{
  "n_layer": 9,
  "d_model": 320,
  "n_head": 10,
  "n_kv_head": 10,
  "head_dim": 32,
  "d_mlp": 1280,
  "vocab_size": 8192,
  "activation": "gelu",
  "norm": "layernorm",
  "norm_place": "pre",
  "norm_eps": 1e-05,
  "positions": "learned",
  "qk_norm": false,
  "attn_scale": 0.177,
  "bias": "none",
  "tie_embeddings": true,
  "parallel_block": false,
  "init": "normal",
  "init_std_qkv": 0.0253,
  "init_std_o": 0.00596,
  "init_std_up": 0.0253,
  "init_std_down": 0.00596,
  "init_out_by_depth": true,
  "optimizer": "adamw",
  "lr": 0.00117,
  "beta1": 0.9,
  "beta2": 0.95,
  "weight_decay": 0.16,
  "lr_head": 0.0069,
  "grad_clip": 1.0,
  "warmup_steps": 472,
  "schedule": "wsd",
  "decay_fraction": 1.0,
  "decay_shape": "linear",
  "final_lr_fraction": 0.02,
  "batch_tokens": 65536,
  "seq_len": 1024,
  "doc_mask": true,
  "train_tokens": 522000000,
  "steps": 7966,
  "dataset": "wikipedia_en"
}
Each number is 500 + 40 x the weight over the matrix's rms, rounded and kept within 0 to 999. Layers, rows and columns count from 0. Numbers have three digits each.

# up: layer 5 MLP up, 1280x320, rms 0.0497, rows 354-423, columns 40-79
# down: layer 5 MLP down (transposed), 1280x320, rms 0.0465, rows 354-423, columns 40-79
up354:535468537522453533472563524496479515490588513490477494538521498483548423481503480488543473552525500526514485453470504466
down354:487484466491491487495485531501456536525503491447471499515429446478507471471464514478508466482463521519497477522495470559
up355:511513546446499520488421588514525560497477488450539443455507534555564485513560516539487491446523453507582550436552473483
down355:464508540521518501505499524540488508473514472471484507479483476454458513431486527495553439500499490498433550496490457521
up356:507517441546463463501521483538501497455497509514485485552509481548471475483500471523502461450478504522439549492522469534
down356:487435550548544478518457494412549435513498547497489501474519528471510526555513554415491434497496467534531516484539554451
up357:488491473535527447421500543523494535486449481576556460406426481446562524507552458497472433478480561511480496517522475491
down357:484494436528524448510509557473508418556566485556460459540487497458467519513513605552473493499482561562512446517456423519
up358:521474535509484512547486499471492510504489474481485512514421523574476449553398485491558479551566463489550582565577530542
down358:576478482527594472497458529531523560448489410467495580465513487496465466499486508436467507491428426504492498464549496490
up359:478474483523511512421564498545521504441429448426446519565492488441484507468519457430448489553497473529542557558467479576
down359:458545499411526493488517516454504550540536564507483544509489481444414453462527522495590524564488492520531507468533480474
up360:510469452522486414472490540526524576501504503487478458495544518493519461495580479455547588542496523533526494498518547513
down360:432489498455517505482512474487469453530486516486516540549575472520430512516531548509504480443543497530553478514515437501
up361:577477529486504525559548589509442532465459517499446482452509457483556496550489466520546524492529557494471518449509538442
down361:576509504444545566516437487502507519573465487374537450485507446502535468552495522590510415450503544551518502560479484424
up362:473501496469521483496500521445528472494573518508508479524523511462546547456484480505548451502540489486536467518491489466
down362:495430503511460571495529501525482528562506486495543495453484522513473527529495520491481540474491485476462493483510514480
up363:509488516523497511479506484582481504484496508506491408415420457545486489488497518500529479557479479525488446441489549476
down363:510561484501550475507510507488514521525533574490532539526536521497488477490463488497551495476485474477536571513454465570
up364:493466499492498475461479575487531519436441498466545463518410495463474497465500516519481517468457526476521454542564502509
down364:559545532468500505590548429527503487470527558475458512521556502507424517507566508493544461489516430485479525479518498535
up365:493545445495550448484517472533550487391449486532474520487436479529510455481437529498534506493466502606490512519518474521
down365:507461492465413537520469538475466486631525473464518469507561579471487599521547416495459467464482542426539511501507442482
up366:471535461488469533535500521500474510554495520511492434463462484567486525504516451499505457544489511458541587512503533552
down366:547549500514442538519433516461482458563489514476475485492529511494483500554522482493492433494543495472487475458507477525
up367:467475506553432478494489542485527447492491457493506512441518459481497571475519561459409522536565449463562453506469481515
down367:479492539517466537487509456510466503464510465516518528480498524507487436530538470516518525508441510446439453527527540407
up368:557497507494481468513440494468489497493486493491468485460484497549488499544486444520395502485395431519531512539473478480
down368:471443548486531502501521523531504399435544493578491495499487440495537443512507514509487493527520517468484516435544510511
up369:479527485483533495505467533493424549483482474504521422544532494492452424543529439434391543514503503465436469438563492483
down369:527520424477505452482545519528471477475451515456457392524495486432582472548541447430559552501532534549462483481484489437
up370:528509544497437547457471521509446470493463554541561545492485550503470500532486360594521528476457462464537494522562490504
down370:536535466502522453515505524541490551482452466538513541563495497414488506481485555510508430536469508520407492537547468472
up371:529530466511550585527497530453533519487589475463537479529490517539529468463534516511530509488469516467518506513546516485
down371:519542569531479495450496507459535454513509472485458492454488527481538463555464495481422475542446498519441382481555512493
up372:491453478498552475559485496499556577468500459519537475480429493517466420529487484493502504551496517560513549454566481539
down372:551481491463478521583396514593526445481516501480460534513411428532475491486477460539477492512588493521517592556446469478
up373:469452444528468507462537476467543503476527424458511433490487485485506467518454547494518522516459513463511538465474526532
down373:547516436467554530528512546592466516486542564529471545496517494464463471545471520492503492519494465483483517506508541467
up374:490423496506489509497492572512506504529571477504445440478507466545512487457562392546443492542484487492514531476491477563
down374:478516485461433481537501462513454515511488520458488451566496626490516545529448566418490504509496480531485514520492533516
up375:552530529454523516492511522519525535430549506485513556409515529528516451490510516476496566543452492472572565515508506554
down375:474597476519584560495448494558547562602423526483472451607485480439549500501499460466567424495510485512510568595522476533
up376:509446519475499501437506461537458522427484491480516486453385521436579484491554478477486529544565515571479514531503508511
down376:502502463517480476561549474498504491548508533486508463541501511587492455495531497526492507489508461523504471504497562480
up377:504465555490503443472492524424564470508495493457474510473454510474406540473535466492456548485523497455535542489448582548
down377:514539519496511506474485510478479521467519538537507454533516467480486526498478486498496429452468533465456473553567550440
up378:562442512509497477451496545550496535465558477440471509506547568535468578476527474522544531543493504527550535447471476561
down378:523513581491539450510519482476579556498533540525497473483475490473487511571506542493466534555537520566537449477534573448
up379:520500509595527484512572498523513486497465519500493516497521539545461517481513405496493462540478544474516522427505469472
down379:488518547451558511471474483428476543519578522522471470521465487486477569457517483523483470494462499504538528521507473514
up380:462480521577463537468465509512509486481496517476528478495481527568508510516438476511511452479421496453508425514559588475
down380:473523469547535498499500486455466503480462516516514429534505558510477522476439486451553494511458498518514511505535522484
up381:494450457535483475473570530456501550457502505563484503546570518536563530474515480501539519581533439560487487521519555540
down381:535481542496533541431510527547412484515536494460444519451555512532531434462576540537463536509450465506539547505526463477
up382:529489483492531558490482510465526500477479476500514439419475528530428484509476540464464536484501503543501460459507553449
down382:565514533516497527520425451518456568518507492509438518569489564531562503519480505567523486509500490500532568533544516483
up383:483506560399495482448524550599406458429549536508565482473481515564531473472577578512437513528525392519517547453602529493
down383:500486530463510491445508462456533454555528555481508510471470504535500467532558490523487471487511545518488479457510482511
up384:481414477508476493502511427569503560482442480468479484470499513462485486504498462486491467524496511503511525474433511546
down384:489508484470562530500459601530478478547467559530483456480521502498498525469482517526527543508495554491501515521505482500
up385:503492529485535489579468454527590553494566522508543493458563530585535515526492563451482494516467458488498527497503536515
down385:451477528496565509463520498548556459545431525551506489524554473454517484490495468619536527556524475510492540443529454533
up386:454502574451483464476501585481572527507487533476463542585525484581478501486500518499567533543463531432477534497453422525
down386:538534459555471458515518501507476505581452418462548482495515506517474476522524541468499502442437475490438426550467458506
up387:493558559487465442468461565506478493419597382472542508501474477566476554520565526454430550466514548536578485535482459586
down387:576473485460436458473459506514439495512508502542509564587490521495484474482481496525377427512487517545474584516458502478
up388:535430518434514503474500535530549491530526437541531530498445533496555508497517461560469513516481555538571421473487547497
down388:474474506514462445513521490454513534517416479472485435493500522537534503485525536472536505503532517432507544459519429461
up389:508524509476497441423421524523496496456486516507496455470502489511488561537518443545463503521419534345539634484484551466
down389:544557495423489498449535533545500609418436455529477507559509482415499542475423439456502459512530428556518563525575483424
up390:503520489502540483491465494515524539444492361517420437484468471466523509516531519497404480569486513498646515533482475491
down390:475430548489474509504491504411506482521533474454504503577491536550551484476479536516422524499489473482493504556578478504
up391:560475490533519509536488522439569543491447534527546516577483487487511548481483482530491481476449509471468528538485525507
down391:471497514542465438537452464481480500490444552501549546495530475490527529565562444567466405501450508511415479488530535478
up392:417494521521516465453500507505495466480469480537533435552504451558473517535560449505504526502431565436596479532439485485
down392:500464526538490490532506468441512514595554435419544559458447538490526496518482539508551433467519461554530530528512518449
up393:478449508400486495512471466507506514509481468467484463467481505534539475482503459503524510525465504521472489512488544514
down393:483507518535508510490556508516499529496494534484476556524500549466447550526461535472510495442473516503564482513489488509
up394:488525554459504422493407462526503467480441506483541509408479505530468475415524478511479447527461551486509502560535482450
down394:556376501497513481531595517530479504581511564509461538505522478505489508527564500506507415514507481495476472554495574519
up395:488543498496497457460537454498509528438412563568496527585492533522485497525449442522492514554499484541497473582514501520
down395:525477527523455470540501470431485518526505423511498539545535426540532483404502593519525480477490453476526548456464524504
up396:533515455495465557491534493478462495421467439549461476504522563533532506558447567542467528432537524481518455529511463498
down396:510431455483532487539449586520527517516517550517502534562496473492462521493553453558551480539429507561499500526486484448
up397:536435552418469510485461465494483503481544501471502490468482527551509491479463466508547520503494490511492541552541502538
down397:519513431518497511544525485455522505508487530507430504518506523444499486536474506532455476499508470477504439444489561542
up398:440442514522472476502455520512442525489486474424553426519509503508464556538572522491491495518487534467536613464468483455
down398:544487520463519556486476492538476513507516579540519491480458473429493424566479452481524505513444509523399489525518530528
up399:491483567598520509485418561503591501480466405450606490555544521445501477524433428428488506492432490464605515469511541466
down399:455506515470505470442526520478528478501508507508536541588488466554409559525531567442542481513515507516543396414470525598
up400:574482510502470536447535507429537486501536455445475468478467506448491467524481476502490526516500528470499450495493564491
down400:546529501495419539473502501442490491540563532490502471529516501520480434564502469496493523467474539494520439503574476415
up401:521458481452495468538477507540492464510479485472493468527544479545475511472501489480376506494498511542574583493506498564
down401:562534517461499563515499467503502602446542568556483561421556519582444464581474540461580473497496567520486484447529522542
up402:452463526500493487531492495530505473537489528553493526517492456524453468485493480510592575483533494392551556489448457523
down402:463539486530483512523465477442466529504476526495487510486463436489512486523547491502507538510508507453491538435565515520
up403:525418514504455497490600496512471503476468431482482435487455489503488507473466538557523462422479510521510545465494574447
down403:428478548454489469506509652604537534523492447504545528429505430455559550523565434426494441592458559540524425531480512571
up404:544491565474437501517545466441437476452522459457515453498477491513501421487531577548476536526489423528445566548541523614
down404:532559494488474489455504514536526435481502456486431509561462461424473481544587447540485450467563531505514460590452442479
up405:596490478533524548437428497452540548476558524563471487465511610592541540458549529515548476534539449518564497512529496541
down405:535499498576493422494512510503479553499582564559479486539498517471479507454520525490471523490515533527475436431498428456
up406:517481476439425515457521526500488476455520474565542542492530498529526500530518456520470486582433429430493499489476570503
down406:491542511471468456481501423446506519533503515460461560489474529512462474495479470516485527471509487458493527508499479552
up407:538476520452505493528465516499552595487436453445476518434509524532487501525547556493414522524498510523554528384508541514
down407:521462449506556616445463503484543563529531544504488488537495546456505570530463417583419534474532477487483491537466437520
up408:535465482484530510596485509449521578480502539461477471459474533610488527563562509432517499558555531498467548568391530504
down408:522470537523511447483466484543505497459478437540427521468491477405452502465497539468445470542468473503502497546461547529
up409:515466478499482467559465473483543501485466504473467518516472496506527530503520490468496536500515495519547520376499505469
down409:479561533497479457524494467516432473482515520570529506541535521430494521456459500534472478507440535478459504558483467524
up410:461516510474488519550490462503523473534570515416506550563509506491489490511484453570507529516492488454454520485492570513
down410:494449501417519588503439413466492531484501430498583501472439527595564539585480473505547474482553494546519579521463440512
up411:501480568529541511412445484583553495476541525460578479445507457532504517587548537518514501458514513491546535479544515483
down411:525491453475489499552530447442490565477451445540473526548484529494461489444498550486485505546462505503483515548490498561
up412:549428466475474513490556490528452498505468434558547526468544520506492482540467575582493538472494405481539502494488520525
down412:468536465451525487507511467480533461478502527459535457468478462576428478475572513467538477493442503478488453520500585511
up413:504457540487568558488468495381584479479487451559594474500489483480429521496397456534462527524515516440556536449514576450
down413:527483551552477522489429507444504511448489635411479510528434497458555504471565457492421492577500437545481511497465475474
up414:521432471520418480484497530472505473479535502569487481487490446558531419470531427515515443515440550555476627521462538492
down414:565556492570511595414464487433490479490577479490499469472436467585534504492474490529518547529486517466535473492526455502
up415:514458468540449547642554509470495571480498521460399535452551517499513516498482435475496511548488528506523489482521510496
down415:531590570570533462448496510450502452485548523493536449517507512545478482470448539470520481493503454516481439494497478463
up416:517490482532547511545487607520504613444492526470407463525521509442519504517555488529532564511531526559505542545576561465
down416:562557542504477543492478500468512491563486491445527418442519429488455509578520518578496449453505532515535488488520519440
up417:461577481469406525448463525481522489519563539534505430610520528405488499464524460482428501466493505415471534542426584526
down417:573539476412413490485488508573587507528416488520558489536372517530488543481480449520521475492515573505470538422514573416
up418:601494499547529513582518475495460592468509462515557522488533514511565414534526466532478517559412500489464512444542519536
down418:542487555519481522522532465522546498516510502507533514512573523488481518489556503464501510534483542596425434480485488474
up419:541550489535513463467501547483488450526443542559495538520441574495542587492487482467551493482482415520573574496514508521
down419:510498463522502444509568421550466661558455480477541491481496498438549484454522538509422535465468525479423457462510486527
up420:521499502509466623564533444484483520497521467502519435496432461563482538553475568528519573498512454447579463451535515433
down420:541512532504545547470435499431475487471512514508467499470452523463594520471485495484456538493539486516543459542456521502
up421:520417481490469544572528473475435499508484515422498514478463492521512505540507468494503475571518508531502570425457536479
down421:479519503551485436508509551476466509534507513511486497478470526544568528490515464558489440504484580492508539492535494551
up422:481561504504474389533556488449524512516492512465501454506448515470481432525555456460573576550511495525495520548425591525
down422:525509463534534506495541463471545467511443493521467529501475458537482478561459477476517568464500523467470431479485479480
up423:474443516478476516463520471499515527432499542478496497487498480497535510542462445551522501450443503460498509523547531512
down423:418529541515534466427467535495525501448528498522542478506500458435460553546418459473441468569507494515498516502517561514